Part of a small language model's weights.
Size: width 384, 4 heads of 96, MLP 1152 GeGLU, vocabulary 4263, 30.4M parameters.
Architecture: rotary positions, tied embeddings, capped logits.
Training: a variant of SOAP for these matrices, 1301M tokens, 4963 steps.
Each number is 500 + 25 x the weight over its row's rms, rounded and kept within 0 to 999. Layers, rows and columns count from 0. Numbers have three digits each. The size before them is the row's rms in percent of the matrix's.

# layer 11 MLP up, 1152x384, rms 0.102, rows 472-508, columns 128-255
099:538492473527496534478486510513492487541508504495523483504485527512563493489495500479543504493466522461546535500474464528492523481448516547464450520485500470506444541544516488518536521492482496489484497499523484529492548466540491477470485493517507556524496460513518449508469499470453468491501525484530540495488524468460495485499462541497502517489493496484518476530463472506529512503471
102:486502527495467585491514488520521468498486509528477506488552476506470480492493527485458442518478486510528503487545507493517503503478456518483502518485511558495489533511497482476483511519514495517465487485509484493539492495489535483507515485510526507494537465522522528496511458508509517522524495508534520475537486523489486451495501535484540519475463532522523528521519513500499517489469
098:483533498513470491529532482528501488465483459499551492509478465494513511475519521479535508440482499519531517476529510530481490507515464477493513484480471515475503492500501546528530467488492509490450487493486499531515502480503501465533543467474478505531548509514496521493529552501495466509495466506528493492478500498493472473508489475511508493517457521467479543535472514484506497452502
093:528488514505482475571523464527537549522485480493502540538498495481482498459512525494509514517500496488551499515443514469523488513486502501541475495512480476481502518478510498497571482520487503505483516472513500535562495538509462471528501446501551497526561500514525498538525519526460505476455548474483497511465506488510494473500523483529504504517484488503519505508488545467493467506476
095:493506486491528500484517517482540506518503517484516465500506477482505465482475493516470545487513505516488499504541495464490533522537444518501508555527503550512505471487481476519513466528550446484485492479556507508504549526495471498477498440490511536488480465525520494489537486539479510475476503527513480489478476525516479519480491472514458518512501513482512512551489490484526529485538
097:487475473519470510487512467525530506485460493517462485485452505534494519536484509493516500508469465515489479530499495503483512461491524483477478511529529493521514482515517547583451470461474495543531491463502484528439500514506511487495507473538506511534485516505495479487494502492530493504492472515542490497473519500503513562527487487549555539486543502468516438468461526522503496508474
098:507476486521459517488469483515506481503488507528518500526534489539502480500499528482503508496500507470487479517497484481488528526531522564523492473510497508553557537487474505469476486531526511506517502523540469499524495505508475510497510463494544474477509472505479507462455490472470524520529493511520476541506517500496506504554474488489483512503516502510505497537539487524487479545479
106:500523472502463495504516492503497481442494510504488515505511503545517478543440532501518512508514499477519470476495531473525525512510475545530480452504519468495546510485492504489463471528491525496496495499530480521517530476499527516531494509494509540452508517483519484513498532501530517498494516489514512487495546524470496534497515513518515496505484479532462513514496509490492485480494
102:470484469501468470487466483479577529493473508495526448511498550560506472513491498537484479498466464487511493498540553508503498475500457531534511471495534472501491517508510503465492443480519495484517501527482460508502502505502513519512519483494464489522483487513503462478509524479547511502480467472501535508449526498488562479526459507494504521455491489503522510519474471477495538468483
101:477462518488504502527547537523518496491482562487494501507529520485534506452515467500506492527472535497523525529445468512524464528470506487516519467488514543484479537548482510551482467467504472509505481511490509515523507507478488462505477484477517480515468479552524501519477529494488478476553498494482490451522480464486486487475462522498522479517492486542458490496466546476536497474490
102:501470503500490518495566501534513510528483492478496490520521504443451517491515478513512469493495499496496526552505481510502510515503497464498508487529497548513502564474478478510523527502470524508497507503491473493439484532535497556530494485477523471520502519493504473449499518498486492525523481507514459492518490514464523451486507498513523500534489495512482484519491513490483534496472
103:500512503485518504492534497520534517508485510501465495494497541490535519499516501468469478515551507478482472489514471475481467465483518524553531494530506493493463502473491473444532458545491504464546501471503508519495520477505494440505544504527515473546441542534463514522523519476547533565485517524507531465474508504465485444479516475470480516477469511492542560515470516530529505538476
096:499515525528488490504495496429535506523461485501496493508491490474515460493501496490489508495472483474520488493481478530508514502511476515446484449458534465500479522469544427521472512493433526497504446409501516496488543490482542479551528511488528486501507547436459537465483530478480507501517498458514511529502515514507544489498521503484500523515484499506506490519522484509488525496474
093:519550475502505506514483490497508487471514501506485519444448532509495498451480507478487550494478512510545513504455534537506455457505500488473516459472501475464450490521460491453472552489531503501528501520501480501462472497487475536489526430473493524488500468518482493497495496530506455474499510512499499518464504492499495456507504481524536499431510497494485500483500501492511476509471
100:480510517513491519452477498492525486507520509504478486477471544485550540491466533486481505528447474481486477462497507539496523513528516477490543506502464458519460489530499506528478511504463518495521523535526500494508498501552503485471491501516507522510460472500524476487513501485515506485521475516520500434531500497528498470492469456458520479506509503499468536500480507509513540505442
102:528527515493475486460501498519497462533447529406478504490529479539490524500544499511520510467474510495528532518516535519522500446472470488487481492507479471521498497485452518512465529500469519502525517490482497481497493480479509485511571472531509515487491554474523512537478495510502500504547519484547529516516492492494489521457527497496484491537504504519483512535508492458474508463530
105:501522500487486483520497465487439500545525495504543486495540509523488481487483461499514513503502442492508445543526502493534469500562474512486505482498548538511535488511509513529557481514546484483496530460524475521532524494459488475499529467528488494517475521503485433487526500545514499536467461506488474519504450478505518485521499512494479496564478500515519519483481492494516479497471
102:510507524511492502481524465523482498475515540511549496526464495490472476464464490542473560501506517547498509504533468495535482481502500480508484492500504473515508471491521480520498517485487478516444515536490501458522475485541465474498520488506490508512507497429509491507531493541524500502496450479511499500520497485513522535510458461507470469506494496549453494472486518469521525497467
105:481504501469494468514536495530495471485498515495493486525470511449534474499466476510503509480522514519497499493522488498494539535526545498495499507525475509473462515510541465519483496510495524532461494581494489522449508536506483482528476478546541512504470457497505545523475530481550492545497500462528515485526507496558495534493514516477498503492524475517473479512502465527533526485503
099:486501491525505505520462480487477493484537458538499519522456556541474519523543489480479515513492485501480535463478518485517511490501476496497540500527461538498534493491476500494500523524477485512522536485497499465508469516503465475490532481469554483508561507496488497530483540480523530472497491555511525525500498476541494502511484458478577494487500549486466488506422511454503481468496
113:512500497519517512518487507479502494494532555479442531492531481462471500505480518521509498512453491494495536469485541527506458506525531495508468478483549482512518510476515490493537459537517577492480528508458517472518476506523493514494519476467496487538512465474494499468452493475461509473511470530503503475533478458474485488473459488433476461543441504498489533516506511496520495557541
097:515432542479502470453470494476542519481489514510534484499458491505541500488473500523483495507544493519524517447460523495511498504524534460504484505482469520471477503535505527498494528502517496520498500501520521509501437437481511457494482526480446513532507490499500516489494509501524545512542490480497467480460538506532494540497508471491465512516482520472525475468543475526505534517520
101:464477505476504537493523477531468485452496504509523521504464537497483581522524535487499463455474488508457465503497474521474501540539486530510436478541504520519521489491502536541492495490485466473520501508487466523517499538473497513534445523483521492548494512503463499518515501491491529517469483479504526489511507452476481482488459497509508515519520486496481511470536510479536467532501
102:535492482493513478486473470525499518518487526500500501478493517490489532474519506480501492491519488478553505466479481500516505519460527517474463514512505485463548520470528459545509457557522465502475470511515498441512467502469496526460493486481505494467516484463498485472464540501469508473480501488495494508509504529493482514538503504525492500497496517512506506509471500500483508523516
102:528514505518483504496514509469508465562498471504453474512488511509473450500470501520520486567517462523546500476469515492483521489553524494502520477474449483517426498490448537537493501537501505490529483507515515518486526534462487511492509496556481496489503485497490510466520544515546509485467515462510509489505498555494537497479522528497488485486517516473471514470496560516546516460502
101:528503474468529506505515515472499487466495508470522467518530519524465488504569499464505494540545456515494529509524472532517490500466459480461518504474538477525484472510511487507515463519467511487518552477482466459529508490480515508481457472473507487472493506491549517502515485525468518498538539489508411537493520527509482554467481482517515472487484517524524483461491468535504440501505
102:515489492475508491481533470519495522516446516494489463474484500507530526529484501546489503542482480469501484511475474501483489518496487510516459496493473497505530499511532441474474511520476502500530503500527481464470518470486521502539458456474517547478463496465503559526520479491495506517530472466496518497477485512502478492476516481472458451476520502519459486514480475484523543507499
105:455494488483505482494526508557518497500470523496496486500504495543511525484521474494518508477540503487509518509504479518497569527494534475501502500530515502537471505547469479489528412491482526471493444523471475480481486469490475510528522474513503528452484477517538472483549505488500522526534517526489476489506478479494457457492500533483482510509473521493504509489470503550460482479477
099:513481499494468502491515483525459471453484506529488494515500497489502436487507461470495513455500499512482508530468571522509507498510524498454546494512491513472501481497508460497477507489517506545526509473501509530492499514501504513561523518556497503523518536506489485459508512515509513491516486509503489507527498492529532474485515525514511537520470499463515510497500548491498514522459
099:467536466513542481547517502516495548534467486498483492489499509495517505502544519489473492520524505468513504535524487546561481500521472472468479503478485497498552550482475456487538528498518472528498478535453477512495468543517536496513506500487505503497510471503473472459512488517478507478501437562515503451524502455528487479519473479479527482514528461505474509521507500518489485514493
099:479486511486464530476540495460485529487493531505505512487479520502486526542511510510511479518526514490510436504476449502510459485535523532456498542539484483532436536515557520470520470467492500515464487537490523479517460522500502507533508497517476464493513490513501459521489506488456534490502533478535520534521503524457513472510542547508471518495522484476495458477533471509474505493486
104:468483482517555489520564496453479535499492509525511469506488536505509499516494525510467546479475510515509551471531485465508478508499491535499493487510497490498492526479471495471528459434477512502466501497529486517472462487509480516517512501498458499480550508524521497527511512423505499509494487477536488511498504486501495491506503475437549501492465467517506499484482559531523560495488
099:526528515501496502488491505511521468484518535513498498490465513491500476510493511540559471524532461514491525554431494482529510474497501501476499511514516473491501523485514473503504477502530519507509498522479522493482532504503520513490481475479473476509500505504469531476501505493508511511475502509465514487461451551476450473483488522452476532510496495489479448486484480509539471463466
098:535468482485497525535518511487487538555497497555467518487525474519474517471476512502520467513515493489492491486506457483452497520504528478537508453498505481457503456478484533521466469483516483547488467487470550472503516527474520493547513516511476542483504520514555530493530499511495533484491507478488487519479498484515519457510494499503467505499500492516546513573481541523489507521503
093:519478531481538502490493505514483506513525463481508534476472539531547516511507485501524482528482498497526519447467493480483513492485524511517476502492505502495543500552539506507494508494529510499485475482482541502501489513475554525534534493494455541513475502536532516457485474485466498487520489497493481509482526532512575475516535490488504498522492514456520487488491480504486522529497
104:560478535491500483515534499533491487491540525499491514502488467578480507506532509517449470556488493519533490553564518463471548498505550485512539478487527536511501509504500490505523482498455502502504471515473514499510505499485466505492527474428486515524507493444494489485512529499485462502491463514499518511504532486493468504538515519538516485471524506524527514495468471496503493515489
094:497526510476486500504461497546435498527528512527496502534532472478455561548472489507544485557459513533497495507547485570479465536472493520484535451507494454481447514472478517501502470538487502448509513510568481499493503540519474475485504523506505522509487537530534508547497503526513504490524501503548478502528497521495453493501484480544515480508454479540487522464510515480540493504462
# layer 11 MLP down (transposed), 1152x384, rms 0.0975, rows 472-507, columns 128-255
093:517537508506530485471541515506491499479522457515477541525483477492486489486452501461475517484472472502483500472505449480513496495486520495481465500503476510467486539498481488501466510512480497483504497477489532476498495509491510485456532480468526513492500456487509484470486491495504564538493510493500526533503497538533526496476518477477493491493502508501472513495529501485535497517489
099:479520502490515509541495520441526497528494549476500472494496455446483496488484483510502519457497495478516454515518473516483452525489489499480527487512518538478498516536504515497540459504478496496503536487500494474502518481476507509483517514489474472498522502535498476487509458502479505542504531493474474509580456515458478506486507489466516482547511504523500530524484482485522561490526
101:473492473494550491517526509481490463490464521522537504500472470496525474485539504516508505511458471524486533491534508517533498474505502494558539495489480477514521467464471497501494562506528480506525488510461485494511470521461516482510492502495510500491531455544487521550491501545494487485496523468513478471482481475503498474511530490488536471477493502497478499483469517465446485512507
101:511455498484501492478515508478483545522466530497480511498463514504518478515486544489447495501523496497497504497486517497486552503465505475531489542559496496505457485506471485525511546510478503484508514540489502517467559487519469534496477531485504464501522481482517463536499520518527518470528443480530469473488489472496505491485489472493544463501526521480519505485494554482521520488535
100:496505519514502551514515498503467490528493501554510452500479519478514537504549548484512492500488492528522482529523484508488477503521528454468534499492508468520422505494524532504499516528512523513500489511480548476474519518499550537505501470559519473540514554506522490489523544493539554461511470502486454498519506474512460506520518458509484494454516452498506473491517521508489512469489
106:542518503539517521548490477498451535475490497489507484494512508521523531480478530472557497504526529480497520503495546542514501550519520479491473495542506469474500523510511496522488538455531515458503485495511515510489551478476445479481516491508496516459522502484479512489493497499456547508525530536486523508520492485471542520505514502480480491499522494473479471478551471523544485543449
101:554488521492498565497503507450525574549554485539526491432474512477482502510518494516488516480521441485522553517476537537498509515502499507512476532508509545520496515502476484490511510519514479513493473530465483498502485439493468507515490495508481526513513503481510575506495507530492480479465452517474465445486491508511451526505502489494474506516475519515501530488495555490500509455501
093:511522532500558558549489509467496511554512481526481489469490547455500489536462442519506496475510476536491490462489480472491538496511514545508494524520490490488508481522462529472523509576492506450499455477512503489512506535465514491470522535513528523496494463493474498486494466482465494459531558508507481520513548469524480460516456535535503495505504494514496495520459482544499511497488
106:499464508545517515473466518515508509469494513510523500456490488504486484515460477501501487508528511469496471510511530498485500507559467469551539560526461492520519531502494490507503464499495503496506487457569499551485492481499501498497546528504520482512483489465512531474505563456495475507499476485468464472493513523530439539514489478496489505497494515489498531492501528471520470491521
103:497505500527471497509525486480484521444494520466521540482482463492453522513501517483504545495519525483539509488536502523470483512558476471511466483489492513474478489529510517556461509516500484511504490473527490512468462518510510508512471479491514519507522486468499488521468474507472493505481531484500468499453465534499499486473484518505474487534539487504483548516469504497490517499459
100:499468515529540519503468477491506493497536486544515523492533531564505455519478542502473493488492503528515466482538501526526494507485452500515507513515539511507513465531503517493476509443496497471455453466469477463487532475483529531528515496483526504459472515517476531535505489490453458486524511505512484493494473471527481443525533478507513523487473474466535494508458522510521537524493
099:487478494481522517455488487507473524500512518506551505496484517520518529522517511500517541507522496549489465503521534521515512404490562530544484508452526471505457564516497551498531483491479494481472531436469499503490491513523460506494492526486506531481489518486494491494476452500513500541495511522512494543492525484491512521507486489519469500494516520458494555500479493468525449509508
103:499509526530490474531546489487505499469483480470504490477500487482433482499477463492507488523503468485497490513502513499499523522442501503503495509477488495526447488514475516534522464506481494521491506553499451491526482451438439497516483528537515528499539511479484517523513491450508515445496521506509512533509507485498502515491453540514448474521522482527517479440510502453504517482502
100:506518475526471513558539471529531530459551495538506521498482486508465487516532507493539551447545504503482497503493508498510482509477503484467460495495449515480495476534457494483457519513471477518468515466486523464514500450508524507494468471515452472485502520509532471498504517503497481500543527476487511507491482519529488501519532489499493498503535518486511447456471434515506542517538
101:546514509507491510495532438527492446500509515491492521473493451508507488474492491504501518535541540475478480508494526496488507498472415498533501512451520509494482517495465539521477575518465539483517514503540506490539483498507502488543511484554504478508482473516509477524499470449507518503531500506511514499493518507492508492497502481504507541509485476511471522476478475469467484533519
104:497506486524452499502466535482505466475512480474483491498524527528500474496458470488556493492496523488498490492481553527496469505515483542502541490523516555503510546495489493492530480474532557523479512491496472521493525511493506486506497525493497489528534519536510520498510528464512508473526475524491509482510463551531466450542483539518528481499499526483464513475481494463485492491545
105:453467513535517524524506513510464490503460552517513453521494479475498517483516498498483498483468466557509483510499536481508519480509511474543500490491517549483512483498461439499517487516522522453534482515530468505487522505486524516521530508491515476479483490502506457465505523484491514522485473454516454488457478473448505484479496505474471510493511510471530530518500484529477480475497
103:556508544516524525495498513499535525515515488510519530502508543525526544537501513554523471541495509505453539551506491506480496519469482551520488483461497498475460521504500515492492519505525506535497540499500520478510490475501515517507540491487476508496487487475447475467474493513461481480477478462542473525475473515518531499529487432483498468486474484505475508507477528525502502456509
093:497542530479513456504503526547485504450523533535510522504521525462484493507552484526464500474549505463461565474471510451509480507474493457514523470523505492492487502499481495473462487504474497568456504528479493502462487475452499551547532509503474459512505486504486515513508535501514475532468491509514499497516491507532493494466469549513503463512500523548525479502497510517460517494554
101:458512443524473507506519501490475519495532458482486479469490475487511485506477514464498483491509430507521538522505477507502509483514477514520504490455478535506500468507515512499480481530489500520475547490461500465468475456456450506513500512476491526475496478521507518529458487507507462488503467511493511512531500486499486482496498431501549516482504542497504512540505548473540472510502
106:531511531489510516546495450507535552529505497487488518520488474470516483532517472491528470460503438505533450531490529509456499496525491539495494485485468518520486508457512515469500483502508514498486496503494500520531488520456461522473519503501541480489497473538510528455520511528527494548510523504487487466524504512496487553471498476471494509512443444519530568503529491500489518503478
097:512454464487511496534501453521497556484487519515518473487508508546487476478476519525508515508532487507522488459486489487467464478517487505516476480473468470504511515436517488482539447555508484532523511479518512458493506504498504518505532510537521525496519480479468510526458520498526518499526512529444457529473468503524472480520476503482491470490498473506527474502516500495552482500501
101:498498474533492472491467507466525487497475489491535501478540435486511496531508494518547563495487494512468539533454492525498529501494479498482440534489504480501521508518451486479474516533434453455502482524514488507477525465503538531531497511534485529545524509483483514480503498490518523483501492513457500486499476546519478483470508507492525476475507522485491508547520487491472491511530
102:504524531518462527484468509458466479497512512518495476495589483483490488527499497463472486509479546532530452552480477493474487516495491499534482485522496508510521519506492534501485495460477494522470471514470483488530487463508487496512529516493542507485462521455474520497507490524551481500465494532493486471492489474447515487495496492494498505516490471534502471487499520497494527560477
105:502515472502501484527472505504510487515510473511507470509485464459458503451486492498472437490487519510495509498480515452501504535482472493500494499489518471511476522535529497516523518507497479502528509472493495500546517498510485505515511515483473552463499478501509508517527491529474476501485466499499526449517456539502521459494533518533514560509489486529534477507458540499468489518493
099:451459503555537482495490515518501532496482505514539546465500517503468496512499501539486459501481484477524513503484516542532511509508488492543510484496495512501481536469476516444487503463514478472513488512472519527478495527510493514494492509497519515524503481534462500537473529526524541511513520501512458531507525490510537522481532489470500491523510491509506504504492485505518508489490
105:559524505478477526511516530463478486460499491523524507507490507507475489511493479461440501492512523521470463503502493492488449473490457507489484558506490464473512462488481529526510497509485483511533565516480541493536507562507463469528448503507480455480503522523488473504451507470499484529477500469531472459494543503471460514533484491491521500480485471556505485481519493536488464526500
102:558477522476499571525502514480494509524542491502487503517504485531460523449529507483533509509500491493534553476548538500510515552501490494511463480472494502505474494482500517514498476485499505496481490480441508484466502446484490474502505531483517463498516486510504468466477496477506519546510506461479505469472507501491502477494538492510497508474484488518510500511492488492479490534486
096:458515515492514509509517513511487469544478522464500457538515477476493507499521466541478509540508484508500484501524517469510517538514483517499491501488506465499501565495513504461518473506524477489479475463519474461451469539525506470519550490551466485524475483461523540497521476508511493496499499533478491463538454523545484485501533514525458568490506490515473435493542438503547508521554
094:538483472492518559509516473490493540532541505494470525510500523488485509480460505496521489461512491485507464520503523480470517557483488471503523462518477495532517495496536495539547520498459497452463523504473527488525535493438488518509522505507485495525522511548486491518530505532551483537476535444494516512514497530526480485483490517480466513460512533472511492491539527506493523465516
099:528495477493488453491494484476469487483556504503488491521521501513474511548442502519437509507548516486506503527497531504497502484489511500527511530516504514495499513481472518509537511489480481481503465481464500524516520522523466461542490523450508499548495476515505483486514488518551508542521479497451445532541510482525506518485511486543481517505492518517489481478495498483505521522511
103:541488504518522498514485504502478483523525443478509506513467502491556504469519493528492478491466506508497468502507483515524514489510519485495483491491490513453515511492505563501499497508499479523477522461498485474469475504500513506499528497470513478482523551527457506496560514474538508472513546454492539476504463485483477520473491483520492501537481511489517480476499444463522470467509
103:502476524514526518505491484478499501532500518491525452513481480511499495430507495475512495519520496467492464511523481544523502500499542507515535510498471517489477461498556531483542488531529521486504516470500481518480532473502531498466455492505518471487497480486483480471543507494484506487496468482544482522504514553510513544494459500519525507523473487519477449556503484478513503486526
101:476490478514518517504427476530506487484461522543518513494499510524545497539523487483488539441498455495457474516514531482553485522504461524488531533479522492487514508480485507521540484513518447469463459515500536516489563487538495494530527496492508518486475477500469511508535514505487513533484471468479469481441481481514540500510552507509501495498472526500452512489524470489515473520493
096:493518485537530483486545501496495542488479527455485469521512548483504521475511488535458490512472506508504475509493534503544480488530527501509533478496491483540534509472493532546506491520477494517531507503472507515512465484492493510497479485479526529524498468515468468482545510540513507496541477510519509470530425487506473508484440497537487474466510493506458505522538537473503498478510
100:536521527513457521494520496475570527486485517496517484496453510537479499464524504527550465478500507534520542509530501503491490452501508497476475502484516519457509477511541510554478503508450482526472506478483501504431530492498435492503510498564477502498517521482512479521476490511494503522528474546527493501495534489499530475483478545514477515511498508508500488472491519506499476488519
# layer 11 MLP gate, 1152x384, rms 0.0941, rows 473-508, columns 128-255
097:543508489469481484455468500482511499486521476458554474514515470506493528482511526499532497486515508515478409520510510546501490446496531496517505471498481517510527475475500499478498532490469474487472502515503482498497530511495520512400443517517515493479475503522538527518489523515517484506553516529525493465503512529497577556471462500490480494511488523510497464536519467551495506529500
098:517484485505479506467511553503495484527497504476509514500511510509485468526482538482491491517513484510529493472505528483503579481477516513503486535499506475526505506551500529515536506448486527527525500500528439575487518492521523507474486492495494520465471472473498506450536433517498458478429511460528498531485529521481484510489469457518545513498537541506487498513518479467520491516498
094:497535463470481511465513516449487498504537518532484478476473516520495474540524474483555491490466459528504486525488484531511485540486488528490538455525527498470538526499499514481463509510503507513483484501491479441501508469499464467488489544479527495507462514514495503478507473450491505491532519555533531482520449513540488522550524529462490495474486474531510479491492478576530497492508
100:449506487493502534503511474525507485470520524484498498510470534474502493500506508506484483474488491553479507482496517506502495505519496496570550523513553499526504515507519489516496557561499481501505507449510497479510530523449523512537487526472523482468486496513517529470507460521566455544496450525485499462506519475547500488502556495508506490495489472485515461501481506472516510517497
098:509541512495540499566481468546507495495495456508453499475485482506530501506485530502500551549533470468541533499530486502485489502464502522492509512517503467501495511515470511479553494519504519474499494466548493514456500500459519461513526470477501473510506476499480537485482481527555462468506476463508491478491492556502483491498467476493517494502487475492501501455498526495518477504517
094:485463496522515482508490481558528471518484459501467497518486481478556507467485513491517532544490548485514509521420479544474529482467507472501536506504519506508538531463466499511474474495515478482458482515471502522494484516517533533494511530513515483525503512516533467505493518501525488551548515489487567492519526533482518487556452511508537487497486548520490507508518534492496502520476
100:521488485484436527505519504527487509487475489451502474520485545533500506513499497486398489501497512502471505529534532520484496520489504502514494515514479484495501500516501480471450507514500506527505529444512499501515454465515475492501480496507489543471504504486511500511479521448536505517468547498513531484464523459517500501498583521490504445483506496495506463504520456508480497485522
098:483487517528505505511523506497511466524478488509506509501488482504552474502510509512512498526479483488498537515511485536465468476529506473585519522530511526557504503529463480513475455462512513512479517490469487539491522429487453461536483496551513516505478503586514507481513546539518523517530505523471523495460480485499493467450500509501532500479428498543520501503500495453479466466515
100:483491490496473475510478483493528469495492508521544488480512494541476514494499512544459560488480489488493473466514482492485545513505514512502489517515519487519506474501529463501507476584488521512550520510519488532530473469510505516506497475544509424502519465524499501499500505463468507526468518478491494533527510498493499488459519494528512454518483486471519511466500503482510451462472
101:455529515512481504487475560503496543482490498438430493494477510551481501510479525491510488482512493473487511451516528477501539526482524486506500466493511530492511458471457524502506471515495508499514475462453524493502515521497517512469520471452507521477518495501511516428467496478512501484510498500497512544559500481520476495479489518467530512519503499547478499514480538548507489533514
102:499485487494523531485515520485475507504492506468481535532521497497528515501499478580474520501486483506487525480475468507519482505518510452487508477502495534471496466522533551489479468520487513497515509459558517554513550530497503509472506526525475451482481503580506482504534473499510493513507511523534515508523502533520531487501486494449468453482471470491528496512504498490441528516509
099:482494539491514501552452495484516485493470490526515544497530511464458462512501488530463478516510483453491526510535484468486493489490455539500497500518521533550461526534496534534466529481552486499527541471474504552513482498445510524493494496528488467507495548505542473493529446519470525500501508515478525479450515514469489514537518501502515501500510492531493512517467512453489491532565
094:476424536559524527443504534517509498483509520471493549492495516481485505471517521504476539529525529551495497467475485543501501493491533474521505505508489504468513496506484508480503490487505498495543508499467509520483457486532533531474485459526489497521480519480512478470521506548535521513473518503480510496504537509443531509537505496475509554505537487506496524397472482478516477480508
097:522485502497526503531504468511426470436531477501523551566462543512526493517462489507476509494529453522493479481456497488521492508520521502507536480450554474477525526520536487504505501497520468489524498522469452500466538454486480518473527523488489510508476541499514514504491494510499462473482495519532506487521505479492509526484542530499478502508469526542473483486498495509556475503507
103:482499504489496503459491531484513460493492545531517508498521464506535561450502500501512501531497502473506543495511498529524442531483498525479472511489485542481473550466515505504507513469478521505535491521512484531504485490494466468570510495554511526556517502536497488492484523475529487509510500501449491528523516491522494528558458515496490495512553571513481487478463508469490489511455
102:503481478535514506511451519531515466505504508519472524474496521549485490502466505478503475470465487493488495529459489488483481507508459504499529474556458495464477479482449495484456501497501498398538488553470498531497501494540489534530576487490502507529553480536495518517489532511508562480505539462512486497507494541550512500506481472474483489499508556517496492493538502523514516453479
101:477496473465521480478494505478491499484512484473520512492471495535520514464479493494485505428499531523543517531511496529502519537534518503517472498493531544510502486480437540459484496486461499508479487457509528494487515508506503453512475502469500484443547477524513485510496505462484475490528452510509470504510491502457523469509535516448528539522518520498500540477510496517525488428527
105:529519465472510516508472521504481490501503500536539526516461534494478497527543486452457481487514508482515502500482491519433509496513513483517480480491484483525522518499525511526499499510530539522432520494468514510514537484496491533535502490526492496482517505545485488498487480481535486495496520490539522459516493462506505519496548496472500496542496496499464525499500462523473497523487
101:495513506519502503512518498485535453475426489493487471507461521468455530538534505481523509518522525479524510486512515500520496434506466474536510459529491521494484501476519472486488485531478510528527483488463504488516495474465498525474512520472525472489490460517458474506471490531516512499459477530554513490497503471520532478491498493495481489533492525454500495528517509498493510525557
100:443488481509500519495515469469473484515494526548471497517517514480529499486496491522467515490506493548509504513468513530500506548533501506499470479491519512496482501515519535492489506477478499504502496513510510502537484487562494480508552518493521531495516443481511499472485513498507475501473505548510468525476552486472442491508520442472468498535466498500494510515487511493495505514502
098:463484531492530502501542495483487550481540506481482487499511522575543522513514470491491499511538521503463525493514520498515417462558460475496486500500494465538488468478526484476515506481523496483499488521497496537485479518509487520499523505558536517513486518443478532491512455507517501519503524507505489541497521486560503506492519509480511499507541520434531462528473509500505535517492
094:514527507529565497509485531471470499503522459512507517491549461451519496520486491481527540507518507500490478498506472528487480474510554498502507494533501505522488487481426475507493492556521472543519498486540478516504463483493491499501517495537538515542462516492481527456487509471531490470528468454493474498491510485466492480479491506504502501506491507506480482487484461489507511489469
104:520516502488515506541496532464516526479501474479483511520472456498477516484524475481519504574498531520497518509528483517491476526492481555480545501481476557512535480515473512527476476547489520467538491488491482527524484486467534479490513535535515471563476496523514468525479500478453500509525526502495484495458492510493480492502521558488497495527496509449524506469518513457510483509513
103:528474480521524509496490470502506521491500539472467496476470534455514497530488471487513502507514501517514485521538501510477509511529471461516493507516510500543501489476505489523471499504477527509529497495510484490476503408544510488477528514495523511521549465482522469512526560491509467456505503479464507493509473531477523483527455489491523516489532500475533485477480478516517501484460
098:482501473534512488503464522493479548466469510477498501481539481502494497494493490504527499459522497475481499508509511474481499483493530524501491458506512518479514510525480488526505445541481531469522485527465527502446481466524514510503483461455466485500526556523489516480499503450489558496484475484520506529531486514553480479483517478474451484499483493510500522499545497523552486517480
103:521511475465475518454490521532492477488500478478502511489494478505511511505456539469456460504530509483515500496457467520513540510506511524512506469506497480482498483452437475501482476540510483512445533484485527500540487459542491537498489507479542526519494506484540510454485544491495511514460514492515479484463543474483534493495507477483525513510514473466512508523523509460514490508494
105:503517485484537521500476487509544484519524499544464527535481472473556476526508548509485488469499502474490515498465483531510471514489508504435525505504476485500512488488473509542513492487508498519525557540518538487521450502528548503427479488509508446499526482535472505507479533505503457498506497527484521498443507472512489527501552498481508506514505450525518502493487516459523482485502
092:491514499506529492491508476487441520519490527511505486478510481489512478499530485497454494495497508503459480497516512503540470481461507540522522471510489465498485474510531471488525469533495493483455494529518484525501499530529517513528491470493525564511472512498518518518527485528489485528468483517521490525513539503482509499562498529500458490503465495494514502563494505460529490462433
098:516481529495472463498521499475515490470492486527468506462502498484501518517496526538492456455574506522484499480529468502488467494473504511494478492528477473460481513502498488535492485486502466481518539467479501455464461474494481477475464509499502472509495526504512476441506487459521562560534484477488486450510529511490517512516513532461472452480520513521531499512473493546433564488499
097:474508497531517518518554502468489482502509479488519513481508459494477501488482486502478506513478539448485508498507504469467527486501511521498444499538529460503494492523497537508493508549488448483514496458490539551505502504504474516530445542511473526480531521479507488530550539440467509462465512519473522501480495484511464519492514478485491474479513466481485476505493506500491585476529
096:551486451483484521461491449508496521499489508523493489503494498495495470496502485532510498512505465446493520517500467503514504514540478512519491543538524493522512485559501482514577472532511489475514547477472500497482493436484513529506483492531504503521482491510495504479497516502478552493505492543483505455494502507496524483520509493530471503536495553483541480480513496523491532510471
101:528531523480473575483517519503520472469462517492466509491509496496465512519519505470494470485484514499499482520523526529518494512460554509480511516500483470478504521563514514488517541493535490504496470503507486540496482478489476520500507530449489531466499504518479503484491518458538520478500487486507454540484474474479490472507526508448518509533483481498527508496484463551447510497529
101:502497521521453509495480480491504480505477516471475484503563535524508504453514516489523478454490515512534486529490495523503501505530521506537524485482505492503524510528510500543564496494499511545483523524520502494449486496499497519512504519505494515489504467493470522481526500523520447498541464519520474527477510471514503482495504468488529455503513502511517505537471503470444480493529
103:496484504512515489534521549538540529519490496539502457485509545530483500416515565535551504458517491482461473526490512511457489480521519506520518477487493513569484489509478491466486530474530464529490524520488489520510546487475516534481498479535480502524487537460510500525491564534496452502501491504520474524485514485509499476513517521473519485453504530539477496488530503514480503534569
098:490507502519542509474482508536495494484530514521510516506540512479462468550509553522509547480524524500524467541477491431476513523505507504529471502539489536484502535547540477510508488522477491523550490548525479489451506508481495471499510496499505461511476559526486514559505532507505534497502502468515520448526540497488512494488496522494496530442500508471535559501497484517511492516536
099:466503503477449498505519526519521434528496471530518502499491503526536529489507526511513445515502529518545494491473522485500502503573513474462496517471444475493440502511454502482477510531460499475515503479528535538541505487518542489489524531500558519476510476522483537517472514500502484480481509507517501457516501484500469510537526493483525479539487497526469509526523492483514449470469